Each number is 128 + 24 x the weight over its row's rms, rounded and kept within 0 to 255. Layers, rows and columns count from 0. Numbers have three digits each. The size before them is the row's rms in percent of the matrix's.

# down: layer 5 MLP down (transposed), 512x384, rms 0.17, rows 465-488, columns 192-383
# gate: layer 5 MLP gate, 512x384, rms 0.166, rows 466-489, columns 192-383
# up: layer 5 MLP up, 512x384, rms 0.181, rows 466-489, columns 192-383
down465 101:072102126140120160177134100114136094151092112087114135142110086115165160136124120158164124146127123116141184156149154114138101111110153127046112185120127107140127122109147121133081118128090126148127099148138105123120115102180139149099153106163132120121099142130090097137137165097144132122117157126157158145140117080159144129134115121078124103157080137137127143144075123133130139145146099095198109142091120144075111115140141135103102142120107129132120110129142124152124116127120117146142154121111124142154122118124103082151134133136093114069143135139112134136137124112106131134
gate466 102:099124125181124154142116173080137099131098137129078143132159131132146121109131087141125115107123110168118125088149140105143179157166126102125117105104188152109124139078154131115133130107099126095150146138165127127171115121108135117169130134071119135161124108122122174132107134081137095115133116150110137103111146126126162105130156118107109146129098089174092124103118127138099165106107121146164141138147095133124153093142161165130179146155158143145176141123067107181089113153102098117118148149142142098145160125140106159094168119089150152161145106162114114068140095129113152095
up466 104:152116138145146133145138170156143140159111075142093164157127131140129127134157098091112104094097121149096126136078111116128101194108099130194098116122127149137111113114114152143095097139104167147137163121112126111149075118108129131166159148077131109108136158126096098128127122131163113124118084104179109117102112172116115175127135124137137169125123145096134158108116176165116149126141081174098133135196128154126141136130132115140116132088142143164125099133163139130141117125126122137113164092124107117121127174121156135101100110070073120093170117119132124112121109149109108143
down466 095:173106206108139099133127093121147149170131151137103131127124113107122144151108137114156156159159090136167102106102145129078116120147099126120146155123103194160135113108134115158140106147156167165150123092072150158109139108154124148173154116135101142119133106102168144145121094115093159167143116113135110145130160147102138121106081135120111135158136103134136158099140136084146133112151121122144100124112132147078138115134137181134132161126135122135146100116117169106094157138168087124124112136147095142145119153134139118107140135124117121132155134173132107089140146098107125121
gate467 097:129124176125127091131134121146101115103064131125122153150158158121127139139141113171144094104125117156148153165116173154167142134110151110139147094146155047168123149141150158145108087146121137143137076163103134137106136123150101090154135151119077182127125125128118117136117141131147137138130125128163096140115129102174125133127089110189123149111169120122160142138163118123139106146087171159135124146139094144150129133101134153145128111127139088141147138125109116121160131150141131113136135120137172141096133117145118120151119165148141121162138101127110138154141114113161155104
up467 100:139136123162110105169136123157114126141124127169099123126156160099131136141164172117119137145152151183147117108170144112143128139108073187133121120116108124153108105132124099111092137136151146136150145119140134113129112124122117155127140115109111110150131137121114138142097124094107135121132148128092124107136129159173115135090113137122146110124120128088109143094098098149095115094114153116067122094109085123130129180101115135100107135143119131157116124156114142132159144126137100136117164199096112114086157134124125176152135126117144150092107111141113150120118097143160160146
down467 099:124126090138149141100126129145126151098163129149125117158132156102138143161160103055122099154109090082119115101123137145128119118127121134109104099195098121163096144160121111111127128127112163147148172197111128052118142146101102103117112107154118140113129158132142136151144110105134095150067102103131165108116122150101104159118154112156166145118100143115128098150100134184142138123151149150103113124118131152129118158095188104120104143140098092148128097161093087107136132139120091149138156153136137110139099135129083165130100124151153138092123102144146162148108123104137148147
gate468 099:146131143150121118114184130092143103113065091135110121150134142100142095147179132077121161137137052085149113119160112152140139157082127135159167096121130116105126062138115136106099108155133133106115125100121134115110156125078123138116062125145153131131096141141122132118143103130117118149138133115207156132110112156131110122106135129156133145148115163118097107165151133087119172082133124126134186088168130116112131163184154087134131200133125137147138115117153131119133131159156132119151132133117102114140109104129114131149123132109084110113121143122136123088129109157138103106
up468 104:117125158162109123124133119206126095128160168115150147158092147118129140134093169140133126135124150119110139148091191129184091138141134115113113105113132084104127139128135126168081116120096157099112126156124172098154055151170142160082173138135126097134140134140145141075147172111134174109117137142130127122108147147159174135103120156114112091142127131105144086120131155115137146127122141119106150121132101163136094128120116119152187153133148106141090121134093115113163131170170118186137142174141109121111142143127133130160102127161140129131147134136140161095147119119118118131
down468 104:120149113157117111186135136113122086152117139098115129188080145077111125125146118136108130133090126157130128137099134157083138136138172110143079149109102141137106160118133151156114152119137131133149150148113179136127091132132149156141143119116096091141183145103135110123092103084105113122144141114090134111125104137162124134124131136080109158139145111134109101123106084137145145122131113119128116118176156147127128125133107126140107124132087049112124119151131131083134166142166100116033162161137122124097082159107124181110154114123135108155098153101133141162157139098149125120
gate469 098:121123109135072136151126148116099136129134116158104152132143120110153127091103139148135119129171092104156153113128158111115113123125131116194130102121115117122104114119156124049167127156114131110143092122100157117102120145105109143121122121115141161144125127134163171130138111136124144163092144151152128120130103129115084084172110140101104132137086107140108107175105132125124141119072143120181156139124133119130141129138091097133136112113157090152113117141119134120108077126149102157138125130113138155113141147134140132140157122106112105173170155169145116151120180106159136095
up469 100:134145130150174107143139165118142192158115136128185123085092138142115142136085080108127153151118121166147118172148144130107143124143121106107109134115108100118086152082097178103099119102103123151114127131115116150082176112141101103118117100189134109104085103109126147143124121155119124133155142133117074161103083151146163118136204125149102148120137123132168128105155134114115151106147105099109163106125126104133146129120121102148132131135110138134070146125167117092130127109128069142114143110107123156143144133105099148135146118104136159118091115125153139127111098161102143133
down469 102:149139115135115107129134133135135066122180130117170087129088142118091109110120129132118151130138101102107102107125138084114164172096106123147119146163152127132104156105156139157112135154135107132157057123113151102093165118186106146108142155144175120100080147145086102192147163121155151113148136090115135139133151115104160125117136133093123090156124101077158135141150078121142128127107145143131108141080106145160115134135114107116124124090128150141107146136058135132127167113097171099118097115119126122106112180109134129149151163158104074108102128134133125083129128131128123147
gate470 103:146145120159112137119099136136131129145152151139126106150143149171098076126112096175181160122092112091136161115142145130106126130120144157149121136135130133090104133134143130098102137151178090124079110107158132117092133145133126146127098147089146120137108120122126150124077149122162090095095135134141152148150164117128119114116167150107112134115113134185150089108093143125135171126125128136133145101099139102147147129167069086137125055147133125160137107156111104137102173149086103140122085097105117141138124115108141127100142092113134116106114127139115089127149147114133117138
up470 101:105158136137185134119135103094118122087171097129121127114109156079132119117174130140090140074152126138135136126132132141123163118127059110122128125103160110145114157096116113148116129149108134168137141120126118150145109170103138139088131111118115120187137124138102110147148076182129159130172108114102141140115120142120112095101126131120123114103148143109095181159116142160133121112140165120116122130088156125134169121154112115105128111084175123073151110141118128097166116123120096087146102115120121167084167136143167111125120087125125147163165103114146144110125163125152137121
down470 103:146113131095157125139160106134136118088109101115087098101115132116138150141158102124094132092137113160084136130138114116131112089140156125145135103148144104133090124119172162128140109128116135156138138134104108123116107152137104114103165113142139096129155128115143129133121131137108173127152126160136128131115154130141124122138162119192125111141132108062140079163134145116121158146163145149138135088161145103139139120119076122072121110097098112123093142141161126178158110152115140084173113093136138148117145175160137092140150107120120154128102138138160101163123160094110149100
gate471 100:113133120129099120098132142126135120113134117141152110156133131137142111109136135146159147154158090142141142076096098109157089139164148173126133102135105115148143152185149156151129156111109087124135182151140126141127119143110082134148087109128105136098070145153150109100088094136140163146106110143169150150122135131121096113124159087148146169103117148129120125112137136139088137138111154121084128097112097166101140118125170107161138134108068083120093093124129140105150119142168147146165166194091175144091117163109113126118141105129107155090123104167092092089082138170116125145
up471 103:133112140120159192145105138120138127115168114141144089125127148166150150171119118174126091135151124110121107138097116136122082152142138132136123137133135122145148112111095135099145129162130112112139121138104134137124131132134157140123149130115119106104104145131126115102138142094118136142129119111150127104141096125110112071154124112156102061107128139126154111198132136125138104142068152138128127114109117159140107085108135145152133077079191131161092153120133136144113088132126109132111123082137120126156145123126120087078149106100110169107093131134161098124141125174129124129
down471 104:127112156121131128109108144135131121137132071133096129155129101117157142131134072113116114145079134122127146164154156127116125127160183143158137149119137128116132078103127130148122121108163117098155103132164146132099126131089088103146142097132115153119144138149105154154086092130148116180152098151120112162138108112125122116110139116119125119115118106112123124114098155105129126153117126094099164102071104166120169123104080124139108126147157106126115093100099123141097120157141110114106141121135157138126134093137099106102180101106113137161111156137153106123121141198127088168
gate472 098:159116116097120120083113126118131135166143149121153137133130163137147108098133153120109131137124176160159179124149157093182121159100140105075124074119131160156188132097114136128127136094119159138101138142101110176122147090118169104130132111104070148097182111159155107104169088165097128118107151146117078107145142152119115148144130123147130109138131136137152134154116103148132117132128162116100096116144130157118106139140121148149132142117128105105079104125150133149115124107131155090071159150121087122083147108114123148150122103112128137145157139100087096127165135109139116131
up472 100:148124142155145133138141124123142123171101133208112108092107142178114129132118118098139142103171155140143118146163111103117123166078106090127138162087135101136097111104163109133138111160176143115107106124134090107189130119224117173107146119128116092163103125120085104131129109116102111108089179111140116121130144115097130127136141160129152124148132147129127156120141115089118115136099136150158118154124111128140094118171116135119150153139134111140109126145081190125102191126086134086151122138135137133114115159150143117138123121132117137126114116118148160154122090180099149138
down472 099:068111146107084186114114138154154152150120130158099146155141139164133143123135143105122105149156098157122141108111116122116126101145164140134128132132161125127113109184120117118139134129101114174132149168147160118097156171125114129101118112172113119127142079108134102069087147120127143119111114109136128098139092145123170088171189145110136133160143132129122135122118161121139133116110166136144155136155124165155165127170132135169101142124146111139115159125143127117110153159164143123170132116159114169101174138161135114177097117149158130113131162151149134131123173142143102133
gate473 090:118110131124144124115122139087112131086130103136164134152112114120145125136086144091149115118160158134116183135122157159102136157128107048135071132090119124173112115137109112122102160167128140130132147114158141133122037128155107131162112096098163104142176116151142129112128121128117159125142146162133124123108115176134144132089113139163145091133136154158125104137127128145128125138127129142109153151130095124106153140170097132136136096153083129142170093115109076138096127141130122140122106123138165126158124109100194106127122151088117115098168109108141118135138124152129109139
up473 095:146170168147163125120139142110121145124098121078119099092134128115177095151126159128161156145125135117116105161099103114122081123095153119111148134100123139045076114148127095117106151135135116131102158107109123080157121116167108084114112148152130132133142153123100167115157121143146138152151138122134129105070109133168128120140111107143163097127152097141127127144115132098102099143120149113129132103116172133125147134163110096134109147112145092133072132174114098150073130142131092124115122095134142113146146108114143094102161149142141169105104129154150134096157133088129146149
down473 094:178120115167155163104135138100150096115126104148109108170146108135112125154131165172143132154105163109119103115155154162098143108157126150138081132113161115146117130147130139118129126146113109128160118089122140141086135107162113142131140143126175128137104103141160141135083136177122158152093136150128164165173137134135120100127163131128145082155132170152117126133158125123149101151174159119085199145105107197123138106127139146113136132117133125174140123117103114153124114140154134114084096122162133170150153134117112114137139113122076130117104127175127099119114129104135133143
gate474 099:110088121092127111100134139122150167133104147147109158072181151123132134129165144086125141123117102084125135120121106137155124143132109121124119111140174126117098108124156107098118110143101173123131125113134138115111159133132126124178153133107110165088165117120131206121140183170142127114122169093071135137094111166066134151144177149125125143118131101071169109118148153136103097118125098133111133138167119152113137178133142142163123149123132109149128109085108131122131124089103151144172121178131138123173099120112144104159128119142145114123154117128133172116128159150097140113
up474 100:100118095107153119123092132105118123122134142131159114118104189130158104140104087117173139167136087094147108117147084159122107150132138131114130098139096105149133161158104101169081193146131119136108129136122140099132098140173104139122117125152125103122106135162071094136157102118131117137137140160131093137156117148142130096154093139071110131115132099074114099107147107154141153146149139161107158136125145173188139143134143137132146115127120122142133179168140150118108139137141112104112137134153135087101174112102137101134144091113126154160143125154156131144144080149150136149
down474 103:127128123160158139138096119146184182122110145092132109101133150161106097131149106098145184126136091180148107108148163136157121123126115156099149177097143137069141091161124119131131135119157132190112108133140145166121116096114126167145144089160086129082145117159191113116147134142115136111099120112109124095140099147162138124163164128139115139121136130159156106142103099143136094090123177136169094143142105143098155152152138144116085167128131131147126118135148144115180153145115101136123118129149184157126133113112106120135096106110103112132096143142123104161165105149113090171
gate475 096:181135166138091077124151134104145138103108155123087086105146112098129151115122117110150092103077159127137114113139139091080091126142153126102154119111181163155147144114112126124098123133137126099099126136128133145106099130133123092122098138139153139141169124115092153088135148168138125117146125149100126142124144111117136136144147116149113115109133129159136174079078110102135098113139135123133126154093140107134114168103127135112106122144132082134111120158140124138097135117131129118146073139123181194152157157122159142135123135145134136131169140090135134121074132132109127144
up475 099:089100158137088087155176084139087123109119132087126157112162120190113106121147145137161144119136133093136140148143112158136095135162137089136123123113135158178147095133130169131098126122114133113170128173086144160100123137095117171104107121126111113143099130099135114136126144181106126122128117156150092121154138094125077142158125128123172135131101093099154148089139119152157124141143088105149132089116129114128148129102142087114143099133115130124114154146126121127101156126139102158119094152086132106163116177107089126144177107149151143137097124146189128115129151090141116137
down475 099:161106120116135131149131103122091151144089121114130093125123153117161130131078112125145134141155121120107123140107137106114082085131150147133107132157131118129168127114152110125116119093120120136136130109135131126091084107163113138156154131076124130117132083116146094141120127098116113144123119116150125129129105160144121112141099106128083108069095129163143121060125083124144143135144100135130113104157085107146073084142164122121130146126104110153151142141156145086089116120101120103145122112133093130136163118151122106102121122153097138151163109111125146092125128118119085143
gate476 097:126149137156164137149107091133126129103138125131148142131145153166090115114121149122123153152140114108125166079093157145115175107160103161165134136131149137116119137146156140159137174139115158151132127110167125118100138074128167135119181083112149121120096138086107189132065131135118097111117130145135074137093116138132135123141063129161139170112146100141144132098138132116128141162097163111111151110134154129126055199174137139106146140143140107155125133162127116160142151130148167130158122157106113118137144157153105102127107116129118124131138117139155157124134125126154127135
up476 094:118099089108168114098144099158134122124121120115129150098105136089114153136153097100104133146116097127095135147143125102129119139133128096117077155121118126129098157102150141117153158130092141132178156158147146138148092156146136188157111080117143110103149131127127088117161117134117082182078133159106114130129125181156152126098136104123070107082151122169160092134130126161147129122109117114098123149111158140122137088081129137119145100133124126100100137136170129102089154125170153158173151124138147079157132151119131073068146092088150148109160193077139104131107168133129124157
down476 094:095112093111140134113104136185169093106152151158107143137104114149138133118125101133112111090121132116127132151120134066166139127127134136137131131147156152123151112143128156087129171117096148120139170144129173128138133088132148179078144108142119153141103129118103151113138136163136135127130136105113102147109122129131075089122103133153090146135142138124153118125128171160137150094133157108145122164160151154109199108117099104164142114147121142140090173156096083138116112084169148123146141108131125092150126154162113130140157161169151143141141154145119145115139175100146124129
gate477 105:113159115125131088130124126117122125124143091188081134167146171134129113154132177120127133153098096155142132125126128108133103176169129153151133114113128140131098110122155111086111128129117081100136123149100115150117125045121115111101120103088104122096140116134133161122150144142145128093128092149125136151157100095134125143112115087093122153117110107146115108133119132158099116140105113127131099155106106156133122140170179110160127132121178115168083159090173104139104135127128133116131129119146087148122119154120170145101124110115129108150094116148145131157139102126114123126
up477 098:159160145152156131181141102091162123110116141131106124155140161101118126170116134131112128120096133101134099127118129147128095069098152128146146131127112126145152163097129125100149094091119129110135098081153141134155106047127153118102121129137128154125122133154131163114131100123119108161150107132172151131088104119137122128174123151144092142100153123166109149120120143156133090097117138154113119162131131137146109120142137095126097130144137116111124152133161124088083148111147098117109129132129102077129129143099155125066135153115128139107141125121144154140143155111138107128
down477 102:133122177100155105118128145145118174130089181163130149150109120144112169151107103125137127127119105115168162109156116103143125140073104101095174143130115125146144140129137104106145129157094143127121145141133116141091136125117133107114119155119154130167093133117103123119144102123142126139148151136084115122150175116102108117121140114112113151167149107163130122131086137145135107113137139107143108098158154157109114132144150115119092121115110142080153137075143169163105099164129146156127136118111128113098114090121097142126063143120119164129114157140173096054134133113085131091
gate478 096:130120109145138150131122136115128127147121157130153137128173135143105107156109122155151118115092105113106129152138162139141113138126166084136143109140147127128102174110128134109100125116146115114106091122094103139140134083136179134132074131128112107124142169147129098088168107139132130078118107092158136084092171116142137129127140154153095106125126116084134137137126106110126131173144148164138132067117100124122127144117099162135101154118136128127164127111130093192104109104112122082122172078116137153127126101139098131138128087124146130169076100102116176197149143110182147119
up478 093:091117145113124166114138154118099164121122142112084129143117137104109115176152134139122129170153157077178118110165131158142189135133135141140137128090144129109126096142131153143110125110148155133119138121124120133108123149159108139102104186123122085140110118108097164149127105129111105155118142145130099130111142141126124112176106084132158106101147129092098119118081155133117134099131121127116138129088145122110158119160130113122157164099116158171078095099133158130149080180157109051098139125059130105102111132085109129116134126132154155141122079112153159102083135106115144112
down478 100:115142158118100108103117133117139122104155129145154136139126117106138138132091113141097135121113141139112128111156130181089136120110111173114112112173104084151157140116068133156133122165156143178117129146150131124073088132180106116081129147105143138131124088110127130125131110133116175187136109125081119125170104188146166092121126131140186110151118153142113101118114148079116127138132117112124130123133108088112153172121149142143146160177133157137140163142181115112112108144140161120132127174135107123085085122114135122097144108129145102158109139129155120094123105137147136149
gate479 101:123117145122090139075129151081145143096146138139105168156157123108133128110141125137121147094131120140149141114140119115146115157115156127135141082106113098134111178136134123164137106114140118161136168117122075119129122179147129100151146104081143131134111148137070132155096117151125162111118106147141153099137108115108164158119141094145159117092163107084101106105126096131161137134094091093104129085167106162140137110107116151127125085153127100107142132130148120149137084136129114089144137098123128129151147085191133124130099144118139130144155107109081072159122134122127101113
up479 099:133121132120097093164139177158102112166098125148159117138096158110158164189096151108116145147126152131122167104131140083098146156143095130141158148107131123155123135143111109156157139137150171107072072167119180074082127143111142110115151127128155157108130053123122079093125161122131102116141122126113094136128183172074124127168078097138135106094121152144139085174164149158102151144157087157169116113152138132160142152137088139118133109145131104157130165130155163112100105125134156140150116172146144109155146149101133157102118063100088116116152152106109141155148121128140132129
down479 103:105154123108152101142121153132169137091143148104137125172099162152127140107142160104139153106151108126111104115144150123142164131106109114136166134160130138151130140157150133117127101088096126138136092121115159121118090108114132130100102087104110148124119118133111152138150143149114103090153132129100109138090109131149147123129078147095162118140138110137107122096094102124111180125158114119093135179143108148110160132130142165096104139098116069149165133099172162112154158151109150136124131188116112121160140165140114113129141135102140118149107106129121121131171124134133116105
gate480 101:098131127134111116076140176162108142122146106145181092198120102134143113142165121132092141103110146127101120150133174114142136047137102131131116131125136116144141155113104146144091133134105155124134161132098081131122118111125145125113118142094153126182107102133099137123146181160165138132119097138098102153139140090132117102145136152096141146115140088111118155103103127121147162109141114125101170162147143133125093136162117097126129129101104097122091121159140123102125122125144117124101134143120153123107158163166040170175104129121163159133089141140171144149133128110085152116
up480 096:120144128113122136084150132121184113174138129080110143145134118122177140096153167124127116109130107111134112146182106120180117104092133166136146177128120127158136145167110126143139132150156154160142146129095148121146104138114100125125132167163125192149162128123117109104169143136135096126120125161147163120136144107130160138130153134131084121127143098075137107101164132139139142161156094110105088126127145140150144138139157137116152133112204076058132136123150147162146105121141142125129157161128165110116118154156077130141098091110160148117113158106127139153135141118107120121
down480 095:114189143099142113115161147110129131127152103123082125146122109113110108156129099135140137118124136133149097122101118099089095120108078113126124094124152096111136109133103110096122086150128160167115134089081097186154154107122119127123095110124180087082120106140111161106125138123095117114129128146108166116129153117094108150139184139115093108092155155106097104121115098160116135112148109144113116125121099150151122137126133108149131142159072130161096163138162147129093128107129124113166161130114156118092119125136132093071063144091120155155147147114113136113104170097137107161
gate481 103:106135142126162151115142096119120111072090139057071126095126141118124127095142125102146122175140138138131112108131127108119092132144147136160118088109168117072149125121130125131144159060147113132147133121154144149150148164169143086119081154117150153119168173172147131141150123141175144162124125144150137134149181142104089126132121109135125181126075133121147140128185148115143124138128123122095155130097142125132107163161132107113135123109137135134127121134129134112128112105136101155158105098166176091134143177141102094187143116116122132069145118135098107122156110138129160143
up481 103:105128186137129124090097194157094130113117140155125137087089085121120188175167123142144141116112118139115140116119121125114141189087122118159134164162125145133156172146084147120112111128104107125133118142126108081079140087149139107113119109123152151095140119099112126087136142149113137131120083154085157132080090130147142148155102155105138158106160181135095127157118127127148163137140135151098148121119133142112131135109130117108168127153133137109116091150137112153118145132142136173094120137098136131152140134130122114093135134142123166155112146113147109119134124112133170128
down481 100:155128130152128124078148136121099111169111100148116168130089151126132102119149133152131132103126156143172115134127106099172104099117122151149121186067146098139137186157167134083134132149113125118102175126150162115163102140154131109138121157088114152134088155168156113121143108141128111162138160106168189177125133121138174132158140133112165129166105117136152133122051132070150092121132092155167156130091067115130160176126084116114162092139085132099122104108152122104168120135099095156090132121151158150097146103119122145165124071119136113114127096064093112150130154152113136144
gate482 100:145114138148110159126090135164126163147139118120113107146173108131062147109108084175108152150112120107096135088158086123146154169155112138130150141088119127134139167082145131098114113123085139118088129086202130126133140099143125085155095107117116163133133151119148127101171090138125063082171099141155128180139120136094117140139186137127169115105160109181148140147117126176173089132138135146116163157098136153102166126149176135138109136104171093128127175126116112118178126154151161116164136096150111108146142131135114134107124138127146155129107102159110130138127124108122162119
up482 097:148148116141106114162110109142143147121125135090112134161152115126135105158101132130090173158122140101118143105120133134156152108141176112064106129124111115115166150126092127099145126146120125121135113088169140166147156119153200139102169153108119192125109127114177125140125108194151099112117102119109092130136111167155151086115135124103101146123141112121107120120122184123132161105112157167124180126144106088099134129165106134105125111120134137127126143130142122112104176125106139156153128122092126116141093159112100142119140095123153122118156075157117134153122135140116106134
down482 101:120112140142171152074117112117178125145113148151144149099161117119147096158071132092153132133147139144138103111146141123099129127133101100143106123155120112101104113133133147121147138105089112126130119154139116109105115120129090106082103098090142109164151091112159137129115085127145132114107133085108163101133129104148142154129134148161149130137113146118131108107165175108129112131095165109156129131171098141167126121135149127139130151129155111126138110127090159150110129107078137124145147154164127168108096158106151100112124126087131129149104120160121130127135091128120099173
gate483 103:126170113116160139123110074095144102164156112124143118137136085149102113123111144151153133115143136119105119125116127153154100156107112128114123125148166130139087151143151110152125094144162102111135134117135150171131160095113169095170129124156134100129148132105117112086137113136133097099159160135131102103128145126171119135110146147112109126146098109109141141127124133117119096146127137100126152094096130135166145114130145098094111140118139108145053127169116161124130099120112119119168159138100128140166087138102138143139104107116160129156150131114088114152151114128156134167
up483 094:127106082116095143182118130137113096086136117143149086132109108120130145142153133101121097179132120132123108136119151096125157140142116099127188083126139122146141139116138117149086150095119169140165140143116116122116085149122122142111116128113148112145065125157126142136130058126149124124164099137081139137129166135113171132130172071114099101100182166148104112140126119153174154107130121063116106145121096174108134101159120145118180107134119113102150087140133133114095127162133151174148120140094114124106127117112157108107175131162100110156101112103159147077133155152144127143
down483 096:134140084128139129134128114142107076126139123082136140160124139145158142108153127116118137087102114156108098107137170140122125131130149070138112158111143101125144132151116140141100124142155128200142156094167098118104103150148124111169146149105086148142125085127152120117148158131138152165152143147106118153158141139152126101143102143114106146117143108129124106140136113133136158149126101111075077125114120106149103124082115137086116117139111142159148130117100093103152104114116177122128119094150127128117108122125119090089134137123143169155133087150095102131099152181142124147
gate484 099:143098146132121157158135097134165122159122123071133145155178149108149125131128113125122169115138127094141133152155130100134108169098129139164167111099138139112137159116154106107099103107120122108149123096132093097089131141131130163151144134141162130130103145139072122145130125130122125114127160126166139106103148115103135106117151135120176177140139125117123099145160166104166103133169102105151121129103117136177153151133157169121104134142167121147153155141134147109118113118084148114098079121109145133140140133171131171117139083105129133143128171111108163182122111131132124143
up484 098:126121110107127097119149113130140118130155134116120112175109102103122104145113105124147116155133102139130117151147104109131144131177136096107131160138101078099142135123101123179122114116108114107085114109167129119173099143146084115141150127151141153171142122163142118157115159164163095128122131108127151115142123135127146100111142109132104136101175128157136150130149156141161118066096130102108145140133118106120176086133142159176102097161121149141170153183111123124107103154100161185125116122115107095125146089122128115142137145111090154105122125127129111110111137162121111119
down484 097:114121088134104111144130086103100105164128166118106150162096125137106151172153105154103116109092131144155114092126104146165115115156107173110151106108100096114101104148130171117087128114128141120132109106093122144135128134124146133115145118096097119139145126114126142168127112117119128171114134108122106137113096106140115120141103145157148133114122129145170115085144101120144152125090110125140099127101186093120138037158167125121122126143157142108097160115134112164158074163137117165136194123165148114072130150133120099126184143146124139130129123151106110144121174120137146113
gate485 095:156140153112164143107115105116140136137107188168111136098144137108129129126146108141134164161148135081153081136131124168131119152139143123148136098102124141139113111111125158172142109106142097161086092147101112132124111130136090099149128147146080116119117169098140118147161124109109138139130177143132163167097097069124157131157154143100129159122102126123125134104113138141147143127151134121134127133135155107117129115142115136114137118100131103115090167162070103113138133162173208168111085137096152125064145114148169176127087087158129123111146175093129160150149086125143126151
up485 096:150146149121133110121123131112121114135160141105136130170152103095092125122118141114093105136115135087111150152150128173128104094144123091164153122123122109133127147097137105154105146142155147115123148099088119144130137147093099108132118144126143116115107183125162143114138101136109137121092137086164122121171159135142176105100121109125136110142133155089156099130124092165121099132139119126147138145161140109121125136120161111112090129175140138097110150126121123103165102126138125114169119127150161141135147160153123136076139131116122131178168126132155116138163126139112136084
down485 096:127156186088159142132127083118089125131127144104099084144136106115105121158131137138157160090154109140105134125162120119111101170141120104120139129141126104137137123130122108129162133104159141137089109095063075134163154156083112104111121141136154100135135137162111126124139113143128110129130087108130129137136150107137157143097165143093118112107147079101125123120131158116166158129109170116124146132173113163118112109138115117097085144143136188096152127100117100073162123135163163137107112145124125127100139120134123113093103138161145111078163110127120079173095148140154117171
gate486 104:129087140130111166160112099122098123160167114135094135142088146123108153166131086103138156129115102143148098146118121112140126152125113104100116141146163192131117153095135175083129135119150154116134117094117171070110116103116123172151088128111131103127115108153158151128104123154127124142134086130204122124138133114149119061131129139141117103132107153142149145157107140151121172146104109169126151109128150160152139143155144205120103180119087158155142101099128107140082154124117106071155136157103142150123138155109115134108123119079108157092145097094098127100175155108148152102
up486 103:091136094121144118151122106106149145092135138133082153090150107100131106121152131162101162151152113102115140150139097149097143112088138132112145143152137111149123106147139151117123140103110163087106130154139098128125139139109143075119137170126117148109147168112119154130169148089123132111118093111101153127137162101094146134142134141077120170131108145106161124164108129109096117120111097159110092122123094066128129120121137093080143103142109150115125176131101168129129140127125159163109126118095154055108106169117163090119181148184125128152145141123145143134148099106116111126
down486 105:132139113089169142156181149124098109121108102147097119103140163152090118119089133117120151139149118082141205054132136135119114138112129101128137140133140108106119123166139150150150140131107117114118106180116093147138104135125147135099174149147113163114095148145146148126098145161106143156125127188092163131127145140152111142131134113138109135113151147101131097175138110096130138150112165101137180119124133135179136093144143091107119111108129125127139098134081127157140088144122119123087187145130106119163124132150119094126150138155143113162143124094087102157164117142179116131
gate487 094:125170062087137134134114136146094142166112068124178121117176088185108122148116088106140136146110119143105121123140122113102152147172146130140163145080133166134104143131154148113135097079112144125108088133132145108136097156135151150108132132166094142139127130110101125132094125120097152121111141111170126120131121107120107096122152144134105112120158136108148179121131141138156133128121130131154135142158099119147128113159152116113179127127107129139151123098066131099085138142119113110096175145132080107149129119142106110105140072094112137160111105073192175109119107147145109111
up487 095:165082177143136129086129116185142126114095096110106104156151099092103121135149147078143103141155087136142120134104106132153129132114087136106126136147090151113130145145109123137133146135142130095158150163097094153147126128110151116148097116093090155130120115172111187136162125097185115147162142081087103120122130139165132120140118135124159115113121131134128188104137134093096121152141082086130127076115130122119142148120149097142170151134180131104142138170165143142153134121100150126109132117181155129116113131086093154138120105163146114089143090165113081106140139165113174143
down487 105:153107184130147136122130125119121130169122130129172120197125159126086086093130106124150111119155118096137140136107102110121127148102155073128139124110142128118144135125132136154120147121098143131122131141091118136151156114130133133097123131116096115148139113159119105190105153123177096117150107113111113125141149110131138170107112098093158148156118115097102108162125180108099142106107084157141143159132158105079139154141106133149132110158091157136124160165158151124136174150090119138145122119180174103132148168118110094159124147154138123157101145115152118116128167130084116144
gate488 102:137156094164103152163153090136090128138148101171114152139157121138094133165135111126168134132077139090128102139148133165143174141133123120098174141132102147112128121107155113139101173155155132133145145127145078077132139107148129150185173119143141096090111086119123107098117113119103138136113114129132178144145101112111106175155102120140107130103081159135138172155092085158161152128138160143097131171170041133147129103139108135124128132176116157138168133124117137166169165141140121101147116111140109125125148151082116109162141118130131159120141141116115149152085099139152163126
up488 100:096157101135151107074113133131129128137128127128124112125115117109113096124166154158129116109145132141114145171121162125128106113144098127123107110150104099109083157139135089155119137123184125098159122094137086149123116153102133074131096130149117142137121113121135150086143125122139113147125138118135090133164162106128149091084148116163118123152136129098118153169171141131150099154131148162144137111126134146117092152103137096123157138108163097132125148133115150101103133123113093134132127125134148151158097101086112052136147141135123099187122144135153133106102066142138136126
down488 101:122178173156158163124142133173112092097121125054154127120138131117159128130135144177170136108119122117141090130126143104120108147127129134161116130145121107137074153127076130132118130140154138134143121120130083113111129152077143143140124169101134186114128128189118140143126125083039105164090119160139123138117129157114155142154129116163115157157127154148093089160129147160103122143151130158119119124158157118110157099094156154161166158130151147117107148169143083089163094129129101132111170142105135115117125134133124072109128118112138167179152101136124139131125103116143127094
gate489 101:164157046119114044123169125131140172141128108146132149121140155092073116120145117121157111125120094142144093193156122112104092151089141165131156156177111144134133127073128156118091155130120122146157133136096140102106163085102161164128113128107142135079157084111122107164150138116104132089149159112127131126109127157108120136144132126126160126157127166158122110121133095109108127115126112130151163162140170130130124161119108119133085149151150128145119147093124120133087123146144122123129101163118117164099133097141113123146147138142143149116127121144122118149134131165107150116
up489 100:150153122147141147182132133121143116119143157138149124130136109149126088094124101099151143129141147068112146113156151098160117119155122108121134128085090124076112124167170119108130142116126136090157129147109128104159112131106102089101154098073135137163111129160144116108149144103148135138160129131117162118149156081175118142168114155156133167138133147122131097120132148134155091152125135112098136155166121144132090057146172151150158114090103125104129117130097129104118153087143107174112141081176148124106111131165093099108147135138119101118114118108149128073124144166121135126